{"norm_eps": 1e-06, "warmup_steps": 200, "train_tokens": 444800000}
Each number is 128 + 32 x the weight over its row's rms, rounded and kept within 0 to 255. Layers, rows and columns count from 0. Numbers have three digits each. The size before them is the row's rms in percent of the matrix's.

# up: layer 4 MLP up, 1280x256, rms 0.0515, rows 168-220, columns 0-127
# down: layer 4 MLP down (transposed), 1280x256, rms 0.0515, rows 168-219, columns 0-127
up168 111:210116154136141101135141100097117119130142133074106099143099152125102152144159118116171123164107088189155149105110182158086096071133153141151153182132087182125054134113134055132114134098094099119114164145137112110124117159136162148169161164144147093092107166065184122106078145164156141144088148152093082121127117114083110123152113157156141098112117109131144171095194082083107124201167
down168 117:175162112096134117190141101173185125137186116153171139154080103081100131112097109158098134091079132151145160137163172096159144110131060071083142207157160157133080124120143167082175100099069157137152139116177118146131129158124131129172121179105094083190118152140128079080160115142126092117137158119059092148187158106120153109138138121141141166114107154171105149130121117150090138109162
up169 090:121153134147080124138192107127213186057088100127157112172100150146125042164103183161182150107115117073087150066173127130158120105148211162126135111099077120095138152115097144159136081161078140098134112119156143146079133152135139130104109169156109130098157151123186059111183143163071100097156110108109176112157112094167124131134114111143131138108118124149132141139125213069101168128158
down169 096:117094128161106155100160151179129088138112160150106138146148114124076141133086130193121185148185134097144110074132222148147116124166124143147147128071117133136098147128144096119088137111126160158114136143093121140109110084183065166137084132127127080095166131116102068149113123165136156118125153120085104142138133166095084134167066139132147163098121136133135128121052179152125133164039
up170 110:142110176065192125200098123091111152144159105131065126165142113140127166071101166118115154137205144152105152140109116069097131069095105156067091164135104147082154112135130132151137168116129120123151104121142132172137142156144126145158143072099136136127106169194122160155170144081153103151112138106162162079123104201088139113130135101136064182132111159165161145162152126108105116158183
down170 107:156089120133130169097090146126116133121109147103059152138148103107053155119055071089163106120112131075105057118157095139158106154129129130110128108138128070174185048107111154201101135126141157133099116052102149106104083167123134154173034127130140175159134076112088149155177126072078172156114150090129128156159191112081124122147122090117157081088115134106082089090138137121138121145098
up171 105:120110118095110190115181154147146128124099148115114144128190102181144161033105100062144144141091160149140153076124158095127136156144162083150119086161120093141098091098103154114144120145079087158131108149148149176174174159173107118108212100045146084156096208049168121090065091141111149121062192152105118133089156136094104152110122137120184137141140100119071158118087115132100103123177
down171 108:110103116143130077130097124154123113131083162087140187099166158145102199190163194128178122093162114171110043140125109147114088132119128075127121167141195148158088108102117115205128106153064151089122101156175119100163100120150133132105065138156115087095100137114113128121091162129128135094144104152152097121106123086098138138135134152127132187100141125190096093160170124105144124144096
up172 089:105116153151130172181090102178154111096120125157098115114148183083161132138093133094166128130140096094153150112100119115114116106114159147197106078092101126085134154129179147110133190113184158155164127188039026133148086115127116147111129130125129109114084095112144152126180133174143154124124109065159143139138131158203163162119137082132123189125129132134092061111098190125114167124169
down172 088:125040167116117129160132093080125121133136173107088138174126173080153041100113159143148106046134162089115141148112104116089160153127105139127143159122182164126145103088186148172117106106094124126135070159129150111092112111079114133131129170121155196093096131152105140106154107125117097089130131156116139152164124150125065073130126097137194096093096116128118111150112127170074162176156
up173 098:157138175108146122158155111134127153153063098150146200145095111125148083156107173135107121114080083125161162149140090107109099118102080094192138113181118088079142153082127119105072087135102121188162139158149173078131102095159161147128175042082167156098125107105120138121115174104117077089113155213120197139134101107128157092095107130112130177094117109112100120088161136159145137116166
down173 099:130151105102182169072115179133163114135143142150170149110137109100133148091088152124132169168101142160079156128109124206122142117061117112133152105147094120111110067211142101110127138135147172100085107118159128128137111095134100144066111183114197107152152132155100070114131175155162096162157108149192123122130159154138189151105146142093188075106051158129203125166184148195145138119098
up174 094:098140170104094128153158083106139140100105119112092161116091152062172143130084150077186165101143122150178100148104148137118146142132149141098134161121149141173050089141107150102135220125111138145101121138031140177092181104127156114164154095068061141118091098157132118162152157113114146109140184164132174149100118129079083145135148091192155173080078141098069158138141086170128148152164
down174 100:163142128139084124153116187082181174122105142144142119125174188122124059164133150062134085132074113150066074116145130160153114155119101168132146109105129136172102106145127117141148102170144173167183145150173092180060142148123101081134145048106088103092163159127112149167152145166120104117153169125151136174140167117132122131149117120095144109053107168155158112153177146128133118160082
up175 104:120056129126113143102165138123100128124144159103085178122154140123153153130120127150218183101140136112142139163118085132133167114108141096112085095205153099155148158090084138062117075081120100145100115081076108147137152106167128139138114113197087159158178109109052125106124166122149129083137192136136112089095114105125123158171096093063120196097101139101112068112116146115176139117073
down175 098:104130092082100106118154126155108117129136160177131147115152130131147127126137084126144155108089173138163136080088172063140104122093135067092155108122123150119168163127137076147096153125067193154145202120095160131093137123091132216155141152086151174156122114100188143165108126122108114119157119135149131131100111120115093111153171156146145125157150092112114155137082064153194136113218
up176 080:180174106119167144101162136136143106056141167109085105130094122133146083110080166101105073138108165067187077120083154149126154133185139126107067126150173136121132155173095146059139157108177168141130115117153161105123107116154150133178130070134108156106117097118125144092160163145140157135110093158107138131084120213139088178117150156120116043107084179125159117111103119091089167115088
down176 090:109111158137165109122150197139112121135077099158129154117132170162143134124148087118129165136155121125104172093176100168135130166164078145139150114164103165102141119115169147082081129114111118145081141142086178094146158146132117136159100102100105146188137133138121112157047066207063124153158113087184161152074153130122134125130108074104152165165143104101075137123136136191115146146098
up177 095:178142143197168115167104158128145111121112092101134119170119152119130112077112124116174129113122175143107139162101116113168150151150133083159100191124123167139171145105143144093121076184065142079124126115155074116102134109050115119099178140083097143127119097110154126024152142091065119132036107152178114068092113168103159160132058156192161160095080157129140159124131103173118089112080
down177 091:121084111098169112138119048096094141125129090149115126139143103108095160186131167104074146157156134150110202092125100095135165169193128160091152140139102084102151145109128138167085131166167134145098193143134223163079159116116103104139061142190108121102131136130143120149103148099151097120154094140124077132206077143136175179105118076135109121174137061053086102070145098121122141107119
up178 106:094119133108089184118106154120151106125141153112123145090155109146177138165088151140046101130187164080131092076148152109136159121093086114150108121142157171173109136101161100078131117083133102166114164119129102111169162145171114158150151110071113139075124114143159120129122127123162150170136138105127090142113104155122101108122115149117137132099161138154151132129109167171059143169182
down178 114:133105095156078149175151151088173122161113091105125123122091146136093126201071168166112127129127129177122150150148059169132162076111113128125077101124075157113162122134134158153136089140183182156122103078179176081101105139067093100082127148126120127174103059136231101147150136084112079077079138121091131131122202190118125159154126169122134168133113114043188139160099110114170082160089
up179 098:060103081115097138142143131113101131191086124124113182101077110095137071176150150125149094179122154173134137119164186141057125112152104090109120127087098116138079171108153111143072178136092122082093152105112161128121174181081077126122155146122043140090117155121152062113105122133189187144126121132094075094104108143077175149149179142143104096087087094160119152142149149128105116154098
down179 097:133143153160158053153141123159093111109146112132109115109147086121152152057135083086185089122155155133133112164154173110143101139136165153131149094162083066120115109122123100072088209084106067145150095153153149164129167120127122110093089128115137105143160138180111117073157140171164161105169149171076154072131085115174133140112084138189118135163095145178146134106138094114086093182136
up180 086:162184101160127138161137118121167149100135057079166133137109173078165056140079143133210086127106154104109148148193170091121160130114167110098106114157094077113087136086127120115125104143162155103171086181107142156080090159105166128134093154113127128171120118121122155141141112135108191065147104095096119117138139113142119147163149134138044170087122101166146063140132189125135172153161
down180 088:108109116120134151161149092151090130112086075138104185206168162128135165167089088100127105087099109156152127089124109132166092174140111094162178135139114133137162105079141149137137147070117142126100137180118124195147143139068119126160138117122118130119131137118129142126125168100118163111128079129149142097189165130126121091159117119144117191153124100116127156115154141155132121174111
up181 102:143143101071114145119024154142138157104150131123147111082161128122101154164121088104142162175105097131059161135074101154094107112153149145119113140173098159121135104055097178136079081187113138139125138099186144128146148116163169163132193126122140141142084176159135126115065180204133116106116134135093150152174190173087148160124139113111104060095168105167112104104154131144086087112114
down181 098:105099180144091153123122112107137159155136140173111115156088088114113123101067099098119195144118129167144074162143134098084168137125129151092157111067071191121094152120134121163089206120126169117116148101068128089140117100186098111084111153134132113127045102102152063089081077087118160099096112179145141129181150135182145139157125131164146127116153148130095066112085099108120179122143
up182 100:120129158108128146145116094155134171179153091137151083148106142110108159158092096133163161110125157098145064190158075069153086121114142121105185151110122073097092141116187145110078115159112132171133173066110102161093150169095115124120108091129143138169174065105133116172043141104154101088151158103133137072113145096111156150112117115131133098131099131124156108140148155132075119166185
down182 095:153127099146168078085106153102157172094129120092090128079165175125189147158137085156095112150124062083173165122112090115132139161121174150131146129232120142068091094118126161147169107100113115094145175204143110114172123123120133100153135118158112184152115091140142067098194176107117156168098133134127144162146102127083206122164055129124101100115095151112050158153167169080121128075120
up183 109:135185158139102081156112081121191096088050156124116142096074082139068115137144122132151130199056145146131099135192104126137120149141136194131120144110071114169158151113105153170143107184143106134159111107126105161173167162127145031117143167081072092161088078102115117131116158110084085149129113102046124094086097137111124096119147134091089142120115159083182144178148082140123119173107
down183 110:124110136133110112140164180139071108154134159135144118063087068082136057104134150124140170116162168183211099085050115137142138108120107145140106114071153154144063109153182127102078136138087172102186106081189156145079244096158137139096139161121136168161088188107066139099084093093104128130098124183081131153124167117087099071091173115119146124117069134099129108131188117157174157113157
up184 101:174028137138107136172107096132144137146124116093136231109103146063166153163104139163148106087091112105147067146117092127100129092135084138080174138169106112098120091096084157127163072173148113112102131170107125111136137136086110178167131196094159112143125063105105141077163166139083179145112110146138114115148135109156126112121134127152111126145109161085080136043155062107162165097139
down184 101:175187137090118078090129080062097072133134167172139072121152146156149105105138136093150176165173166118152127122099106110210116193159152116166163127108165123148155143163144131141132108161143134158145152139109088074153085092112138206156091077173149140109233102136115099112155165117114177132100156129124168119151102122067159119051105064124131125171115134115161154178139118176164134200145
up185 094:125217144077155126115097154181096151123161129104080114106161138119177101108165176177135166128158101126081145145121168142092126156162064120137144156036128132121207064113134113147133122136166111126127127141086179168123145104146191127138137185127109141145137114135122070148131135139146165142100080090168102119093073140085146089163158084115027179080183155109160116137084122160137141125136
down185 097:152103138202142146191125172050172137159178176112181106108112079141120167157118103086167108130182137130149102109144113076147095117105191114149156080176072085134120194144091135163124102103068131088177133147152153119191156160151162153136074084134128138135087153126159166100165139082093080113176184157100150131197113100117140179091170164129146146136092092139052105106147084146153144166135
up186 113:145131120112151147146093129116057119163127101123112129106181203070154109132117179151167146118157076104145114108146137120095130137111147143126138127179129117123179158134182113158136115134000170166148147103136128116218181181177096210163153144116150074142138135160099152082129077078129085137147147103154143098112136114153098095099106130131109075196068145177139093153120120055192027150147
down186 095:103138097099103140075130080122157145051147135126126085147114162142102161186110068102058117124120086094145047182136099129135170103158077113126083106098167108145123156082123110138124084133163152153118107122156091138140066078128092072117100139181154131098179145137083064106143135147114125094164079179121081138132130157165156070153108166132154101116208148107144140125140101133081171134168
up187 111:158149132130120115085071086144147087124178147155144129112073154158143070142092120158109141122118093178127131100076139183070094107133039144139175131067113140120137104179113144136164108163105094067046150190132158169108180104121161131107121148128149122098167140090142156118151118130090117112119155131110083110165057071145155142174206120144096098095090142167155162161129137093168123091162
down187 108:153124168131120071087167122104167127132157111118103071173139104148102116203112145086099133111148050141082135117121093176157170123161131138117039123137085140152134148149107136212141111070134071154094064121145073115111078112119158178148140100094133128076084139151160080140108190064110072087141147148143161054110073131072115173119138170136137144137116094132070073097145121132156098098114
up188 096:129155112127144102175109136111163120117129144108090196077086118112151142177149151144084117087185089140106108129163117117110151089126161110130160146125107117085185147123159091126134065099137140163123062138142154119177121153128119113134064109093142129106094159169115141152136076179138117060059181071080217163145135193093118113124075072102140126086116139088082057107116161162134115207153
down188 096:148167136148140097133099140110177159165170108135136155155126066113112191096073062105205149069066175167117156140131120110149147146045149139140153138083130063153134107144140138167123164085120121136120166135110190117131141135180121116197148172183139090138112156149147104112102153152147124145098114145164098092142138049159148160165158142158188133154112146158091162136164118152104113094112
up189 103:100144144166186143104146126081177137137167144147152138071138124128071135123157104146128113086172154114122073098058071127096100126137081134092127087099195124105128068158094117119097101108123158164126114145154152123087196128117142191170118116135068086145076144111116098175166110122137116148165128115134145153115097051125139143168104151206107149056144168100131098102105121148098118113125
down189 100:125073155073129155143155131117112125113129093101147143216127139123116061060103117167163101128172099100066123170171124043122168129141092102089079120104070130138142098123147165128109104161093184100138083136151089189107134051140158082148167157159112172178125080170107114064139146117104133085094113082150158083084171107147149146147199159145117166138152170103194113180135080093092164114121
up190 105:131132121148137088084102139163150128142112183129128097146138100074106115166114167123074098098145119161169137076082114098118068091098140133147118087125210147133072054105106101110096058126099125165131204111096121132200195186076115168142067176101125080147110120136137109099192169106164162101146118163178136137100086163146058106138061127129133100135138097122100182160093089199117097113086
down190 113:137170176086163125189159151105216156113133111133148070098137181148103164074097133172078159128102153124075128112102182145109153119117051094168140147101197129126176151120115138216142117075098108166108130134156169117128195142128122095071188040157091101144154135131126117118111155169143145138150133131160177133105173108029134180167144139137140112111132094154139137102158147118138112142109
up191 089:112082139227097187130111172101130166151112180090067139122153121096173124099111121149096112120160118145155158156148162113145166151089127180157181168139165130083138142081123228144127104152081144136150176127172121156137166130177125088142061142109154128119159085159092126103136135165146106091078145100095068111121093145128154143181153157069188139107143086098175090102160146143165133125111
down191 089:149161095079174037156172100173137112140119135083113148139044126143113148103052133129190181155099108099153160098119124145111140118169104077124101117147135118160149163122150090074130125075135111130140148116086107098128123124094135143151197107137099121108139200133131115128146139076092144116137117177128163131131116093184111119102079135111179130165092136203147178173106176090040091101134
up192 101:143090126119107145074065094107124175132111156096105150116160114126199135141121184159134104121105137122117138098119086144147088110111173065203107130094091122137126125112095122101122116086117056164033104132112163156067184101139105128115088102140145088110068066098151133099116100103162131119097120113125174089142155169137150063098143095093163130138131101115142165113124105053116062156116
down192 102:099167115153198116146115179129154164107124151183112164121173115186117147118150097158112140119149106163144110187097155162149163092083154136134124108058161120075144151143120170111117132181096097168147118093113118116136136142113157170119136058149107112116134075161091099065154188146090144128194111167140053154156190108122145158134167175195121168121158081082197142129121144088113099124123
up193 096:115160145092075124161177116212163138143115143190169140128081163178155136144153154114175112137131148040175155135098054103153114140054181139133148065100137153094156171121128179154181093160086128115137117126108161155174124097178096157118086146127121125142066099160107145089136169141169159170130094163094146132135116177125125148116146093124140158118075153150149197080167116074152105071114
down193 090:107145162133143149159055181095169123118162105087124121136178156108149169162160145085200163134105138201060150120102115125076100099121098111105085160126100096125095093128109148133141133153216152155169176126160111146145165123122144145158115140183130107120187177076094144118151096133082107150085171139161149106069097106150153120138069087124160161094157127099190130172126194111138142088135
up194 099:185208130192108116112119157154141215126166108112064118101122177086130096150136078087091075132126147144154158131077090147120124106132112141116099090099131113129105168146192137127088108136118123080174118116123084145086090107141143124186060047128110138099122111092126145105146115134097198085133147153086118128129075099103126169152162084104122140098114157164113115156162057108129141178095
down194 093:105115169115133177216146123113118073138134157117153101157119121167185130096161086165165172090079115116147169127173084150144179121163157109136084127137204149160129151166159169125115119146103141169097172076169167101180145080096096129123118127140088129144196152098146136174155107182186083121087142118161176150184146087096120195143130150158107072156118097105095140132129122142162134062162
up195 102:133152178078080141151120120149182132157101135060120147079141162109119103146103156111103148171081144123190119178089122074181138157136154114154239146137141158114171130153097034109134152109106082119155150095154199111126095118144123120097155169117091165180108173163106097150133094083168088135122137149103127091124178086170109110063119126135097102117120116127092109147117186079149172113098
down195 100:126177117102121082136108139091096099136085099086156114106141126172130150097103166116116126112157108126085142065142124161121122066120134111104078098142146130164095115192113109145095149110143163118104059166121116087120155157085101106123118081119090136160167071161061162062135113128105159177163133091157112073145129142139165138151104159074117198141106105116160153116162134099115132111120
up196 104:143100120153130132135106084133079157078077087117090100096151130171151181089094173106121133121110111112149131136081200087105127077096077089163142128103134133130126144121160106129164094131094165142103154131176139166174159106129116135099162141112132115105040129097107154221169090165141127163131082144105119151107137121091122099169124072131079134166133092104146111180092087118142118176117
down196 108:122104146192181173155111164134172111174169140169172076086149111142115122174175122118107165157132146155115170176099176128123121107180157142181153144149123107143158152157135106079153145103065129104115174104128112145100132100167116094152075085122110170150092131129110158052113094077135098120168151106127126125139128113220132097195118198143140148160144109168146142072166200123167166135101
up197 100:124120103154153183122077122165145163108130104157142155159134063184112141120116151125118091141147151093176100091109117116133054131072135110090135121148135128132177101101178154117156075124064203146109090118177138176065098105138124154081114165111098156161100141114096160101123088126101158147111210112174149137119179102117161154117113113113087175109218151121102100098155098200132148130172
down197 101:132048193105059076165083148132112104195152092092119139128117087112154066092127166151090116149164076120123130162146121112092208148120145126112087133129101134147147111187065175023135095181064150101148112120102124118150127136084148155079107063053070112102155085132160155082167146146150138101102129096090115089147134133121123108097147142082149129107114224186130124129178122127134133079138
up198 102:064128147164160140136073101070162110118172096130115151120221161063141138109138138141129128103101121125130111112048129105141150103136137162090139126145145156156088111102125154092110125122112139140144125114135111158148063124100164122166151089081132083113154154104172110085156137144110056123097056191177184082183098229122092128132097102167147124101042134128159131139166160152132078144098
down198 108:163157135118144087187144131171141141105108167123195133092071122146075116077172131094158112113107104132133137127158119125093139163135139173149120104115106142127090127134157126155151143101139102101100123126164161137107129126061151100139153083123074111091121097125171129127162139134138180111108170164118122171077104086134146071155187087095134165139181089147184139177111109097175163148136
up199 105:117220157110145133155135152138086100107145091127118111164206182100112139110133124187113173175162163118147058102120087090095116134137188180133142084149116110093126151057133133183158187136158135127069087107120100105102133138123129108143122134123105102132068176080135183117095153097136110132144111062117141096150100137183104149089115126104112173106187149118111132101062148129160111164093
down199 098:114151165133109145154126142184221146143130131182091139114081107134141137095152077046146095069109112128117101165118182178118097086092136151147161093072174141121161119123169203154113083141130087130138136150151151177167131133115087189130111167105083121098165136139121096106171143075139162137077151143093128173107125081093055098148156122119103097148142156137094075102126125074140134094178
up200 096:177099100103156107115073109096149103120078126173114154160099112193090161143073131155137137130150077167138150110136187113107111124182093160158162127075180093139135081098178112153189107112096050138105141086165104090147151135145150143144102116116062141148140087105161087104177173142151107118101149207179149150165074076104080146118080166093118134114087110135129112176110102124071125110167
down200 106:078081144149129065108115161090129209176118081135142130100125107113103134084109174135136173158118143083174159124127130144177070160091124140103099102113114139136135112154101111159115098089126113103163159195160149108152143130045122069120102117107078121099179121169081121112115151148030112115156129135085114116139133125120173129106059166098122197200136107137066160106159108171160179141137
up201 094:135108102133133169111091105144136128148090121138185102166145164123147094184109123133077161108131128095087148085132130108115132066175165124094066124110128131098134158121110114159100132150094107112139170108124094134095171114217096127172128143096100125115118183141143077070084148119089068137134126184099216127121146095144104127138080114162097118089140113089193122134189112121133115118175
down201 102:139107113110134140133179076102071173049087137055134166116129067081104146089086145145156145091119111178137121146116106157135191124122135070173160113059104097145133169154158152019124148077103100126138167171112142123118114112102085131143122086149131133119078115161104143185145102127133161133127162142153068097125133081124128131079106119087075159104162164155193139175191129115127147111056
up202 103:159167124095202161089078131094109178125168126094079078155098223118083157175144137114138163134129112132124146182171149104135074141159164145100181142155078176131204129105111151126129139175094072099141123110125117130108083151145171125154129092129139111084167138161167145129124132095170117143114117085183138066098120123078106146144206098128098163114137148134154144122071124121116104154137
down202 102:125146146088145176106094185122151129108125131108128177117200143172135108156129134075169171131196163134134079171176102142138139104052069105146142180103056124196190129133140135180165165154132108177106106132081128140142120095128107131068140115176129125155130088134151123131139131151103163096058146124138107124068093119091129087191070131141094161135126152129132139141114103107095132133097
up203 094:159120086125112126102079133179128128132125152142110144151128146076087138088148134213095088213165125142187130130144083100109156081139120154149070118111123107092127115063149150128071117158102103189134106108146135102111176149160127171078120113092119108110146162041175055157214168097150150186088105153158076103091158077151149125164117174085094107168149070076171128124191132136124125099148
down203 105:113097107137076116141193152099111179135113103093136109123115122116121150170143139107105106105131107102092188136104162139150135156173183111102188120138147149138114131146105114116154138137101131095135199139125131137150165087112098109183090113168091134172179066112117161127119152159119059048137096091112200178102121163082170213126168166105105117118111144143107163129086113139151124182175
up204 099:077176129177154122153079137097117173115105112169112121097101129121155123135157145155122139144155099140130010125166142134072094154149110180140159156110111132126143184074192131128144112145080140153153091151125127129196121126139172137175147069107155075150109187173151088163161119152118137108143137171094107171117047128152092142127149174142129090116126159125152117062123135102124114100176
down204 097:170101097100101142122126106124124109121139111165146170183128108061135090137119149120178108168072142078140119108114121225091154117134123100101089099136177133106121125174114094137154125089188064138107165121156155135097125147082102047113205051181095122125133069105158096087142171149113156144132166093135084141142143155175132139111113092155071149140169162143124150210168120141133122092143
up205 097:107159143208113097080154161101110071112156119104135131126146146132063139126153088161110101102145134129129093137177150152123126115023140194085115142100182044075164162123165097177169145121122120149077141194123158173107142122086139137093124100126079110080090154064119143177127109134105117163104201175103062124143145110159148078142146143111122096168046121113144130144134191090159165107145
down205 093:124115138118085150191083097089140129098074132091091093197131154195156116057101081159187186119047125086112112099113127076124093132158098126217127095113147122089037080090075129111077156081142121115160158065157160131136110170195091130051076130120125088150103130109080140058142143095144151122141099082139169182163128050148124144115144148071129190124112156158123102135129158090098148139140
up206 104:179117123111133118136117143144129137163150106106112121098150163075132173136143169144103132115128138118134085110177103177082189177123145089121073016085108160102110124119127097059110074188152150133113126133157060121109171161175194153128151125098158149136168129118115189160153150131148120121101141089143199132107169184111177123114179136162145162108132142137103136169086057079086107078149
down206 100:077136147087209149106161151095120132092091107135136070085122102078122134121127153125200094150129141145124133146109130129073092142115098181160185117137131044163121123105118123124172167188179123148069080144107120161148149133134096075068085083127108154148117152171158146146170082095160167121160111105090135142137111097069112161132100134113095101143158171155105126158135136127112096116116
up207 093:141120109144146179128148106177151158188112100115129094020099141142155054091144120106068095123128163076104132146080135092184102177095121153097134097161138137118140120170162080150089149129127093129147108115130143122144093069113168233128131116111072104099155181136145117149071195111171054166122093150165132120129155064119112147120130128086169134166162145125169151100167108119126137136199
down207 100:127147190114150119150150088077102155102099186174082080169133084084105155179157137095118130100108091155121129154160129097161155090148128164129111123165198075178163149153083139067151165111090116183107179098143117111126214167082165079152138112124134115174053160182107196130103121107102108102108188099129160141128106162119143075188133130102074123156057163087152111086183140150102154128164
up208 099:182167108136111092135132105135079122144112184144044137125171092141149177132113136099130185144098144147177107140106066089111115151103108135057127102149147140150167112050149120114119092133082086122123054106155133155138123133157189101187130112106127101068121184133124139104109123082107166083166133097158103113114182153137117163134096056052116093093081140132058147092085099114086139072165
down208 104:131170139164167095132142136080137123114174165120088147136174122172106144118124137144088205072175135153114189190146148155118162134144086092132145112078172127121141100151112116149113085164138166102179099221092122150127101126128109138058149125113119186144173140135120101174060139135122091116170118113205169107118158095097126143184094175163108174132096099134124112148192135134130144080123
up209 108:105173102118120126165131110182179102098136116116156120087127130140140167144199115139170141116130125092117141114106115142040123172111138101184153125149165112125104166121133101076108116146178112091125124128108098186074172143121105155134141166195127118115063084145095149123134154114180123101098093145125104119132146107163144128159140039128117097127127112110169139211168080101228136187139
down209 102:109124074193161147081131170100102090152129163161080122124114136133179101149080166145098145154126083127158088121162065126133110162136111128087150109171137154171157137171057092137128167141132058122116110157100155183114113128101158199164144087121174106135199160167111103120134104107086124156105116109162129126158139136073143131144089095116100116157083117126200176145102091128129095119107
up210 101:155149150158052110133117125086175108111107099067129149183155138141103144066164124146120108086143172141109072173141121159128082088087118100103107112131145107070118122148175140102141126074127100094118103130110149142097131052136196099129106157137162093180125159131120109085125113072124074154142109138090139113123169114165123092090093090106106154106119114135173071197160133126150114113072
down210 105:138107130112115162159155121134150115147131147082147178192091117074107158123154068134158135079178087136095109127104192097141138159134112151207106186138117139079144124114143137107131072063115147070136147128148137045148151156146111156166152136121209117141103108126107126077131097075093082117102100137120158158142149153172187085121121168172088180135121135149092098150111139123109155115132
up211 096:173176154101101109186185162136112132100155133123148181106167125172137074164113169125134102129135179103125092105120052155151181147139138140079182131139109161123128141128120080096173180141151163156129130116131101139136162161106208182141097088109151165141214124126169133103130133156164146087123142171110121104143130197115115096033137152133174141075133135117137089139110106139104123102061
down211 087:181169128110161134120134136105087091127172150085138079099059163136118121118139095143157096106156118173111122157127098115109103177137183094097157164147133162111105153142115137168076080108143043110110108182081141167133100135043126123136151138131117146130097117098115048092108133166115099165130118111097082169170070124153112176131122079153180094121079121069085082143160136091063177137164
up212 108:111112092180118128138098116129136097200117165124143141112080144074123133112089147093110093107157084070130144135141128211123142132160157096152167110165131183100080171097175111092214153197213094130083143068151171145092129159103099170095133125089104093125147126130160122125108166105085116128153118135188133108022172148132115161140141181110158108099124089118134084155161098141157100136123
down212 109:089106119128095159121111121140154183113125099107182158140155154102138097159122067095111135141139103178147077133103174106101056175096039124125185171099119182084148129140154092179137140126119134210158130093164158160132182136121170162126084148175158129079155052076179058113171137124142088104067124115057130066121173097141136143068157083177079146151152113121123142137134155138150099122088
up213 094:154158138176155098121069107196187192088089138132131082109087111156122096128093161057178144174160127104147175053165129181117070108103141168156097137131109196088093098129159165124183097126088136137083161178116126076177125136106150133105143099148130085083163080105100177082172119157091135122126150195075148135167118147124119091144154139168146114070129108193168099149118112177091157109086
down213 092:121134118124085097111042064131119115153125115136102124175116125145096150097181145106173089094122153083116107122149084147097137153133137092096076165177126073140139146145100070095140120109165134105130126068129071144116113059130087167135194140161152064143097095135105082178128107165117168141157132154140128137109180122102154113144117134111105118200083134160092141101128135141154130131115
up214 093:091147145111161081190159112205179148115159172137111126137109115085145115115089175086118147147093191123067151152175141097105134096158153142131088127130134125131106079142143116095144129121137140083159098168136149081141097192096152094145144106164121114127137132107114179124105116159103152166118155110063129096176097136135109096111101096123153141066119151161122114119203106153190141117129
down214 094:181064069107084155075094149118117178185115134226129123146136159128156094170138108167128119100212143207177141135109142126102154133080149151120112136147145118151126105099110172178133162049115189170112185063166120169134093140130144126111155163118119185126106161155129144168156205105125081099126152112179143068132111163117097091135161149171124169149124122127194188104128153117060144122088
up215 101:116099090138138106145117220198137138188095126164176133074137161129124115112106064103199084074107147142123144162104139126117108146059121167078126128133156116161100123089099121077122094143159147134146135156075177125108152140147126120113153107115108084173131108153143091164160128142150123082144173069068098118110168130154186108111153158096155191111194123137160132151128117222125073143164
down215 100:078098141073153179152176140138128174102092167116137117113072092102192143113085107136105114141147123151149135055095152163094181111138143161143092216141131104146108115094164129103169140099144085166088182135109163137069145130165117100125121097128097117096088135160097137081072118144078155145112150114124150142121114160099114160091108141215128140104120110117115148134114117134054109154177
up216 094:103109106147173048136057118222121188120141093119133097143144135114157117160145116117121165095116171076139198138087127157179168156128079181139161150074134140136132072098136088089155101135099112146118118113109125106116113064048144107105093136100165141167142074141110106092115114135158165099128107208113130118084093126150100107116135150144109172094135049137164159158127111181062067103106
down216 095:065176142111149165162155162081102185116126119130042100128131134171102178120108135178119123082154102128162096132127103137125127239161157085131116090167111091180155125139103187145105122117169136141172159132175089155078150178152134081163150111151133090076156190110108164138144085144145110120111142101144136146119123083182091134117073155105195140077109151048140117065118163093123109126157
up217 090:110088123193128146155164098113134141116135111142072147102105152092144144158111100104086126137118094129117152077151202149141128148092128203093135120155155184102160090140094066134183121118138106160232128129131124130140158105151097119125078100148107090129098129052098202104186077146124100123138139075115152128109137069138079058155158130147153116128128151178104101166144121119026171171159
down217 089:123127114122066125082061091115150058120171033128186122126154065144099110088124101145079104164083125127148168105085112124114138105148081086141131090077110157157124111133145162169109101139079151131129098136094117095150114170148127170158173114148067155173141122121106142140081110104126148136155168127152163205148092097096180120179130132125127156161170105149127114112102092138070123199125
up218 095:096135097105195132131095185142185108064172095195119111079110092142195101173099100124148140087112105113149102083150133137084155090118145154098107165093120111086117133152199151094164129080140091114115130167145170107119109120119174080113026152162134174114108109162110124119141111095101144124108105187069111095106118126093144141169143058165194173096181115089114188129089085130132199196151
down218 092:105148138054105093121122140141129137184099084111137120102140113125113161114126120096172120160139112110056074133090129082150124139078124121103132104120134053163128075085090078083132152176153102147126092105144118148137105142133115140093160101091122120131117175082085102177117100102176150114109188124146095200155141112165132172115135114139075092125100159139117097150106143103139080141087
up219 091:109125126099165141130142172137064135188109139052143139156210090073120123094063173090123134105148217126082189129088055133161117156127116109050091137175164122165125108145114090074147122164109154134121140101145111196093158103092103142138148097130115164173152175151133148163143099065131089166106149137171135143129093136126184104032126151138154091156126094124137083096129144125100111108147
down219 091:137115179124145145158150133144140113170118135163165172070143133162181096125092091186130132117184094104154146129115177087132115161165150159174143143106140100097083191152119169138151125156122130153091126150139105097118103159192144116168154160114136099139158079172193089087119141161108155098138128095163113126136150174101142130173175144173111140129096137182114133074101107177113125118137
up220 105:102124117137111181142092083141132069154124152157125179047120041106114130121079120165184096155147099120143069197113146122112119103152066183151161107167190204107116087142098143184143171106075169094136167119087209142138153125114154118145109171155130129166149114125111134119164146089131137142079073125108121146119113106136138158103125181094121166168148159120096120162159151152100092117171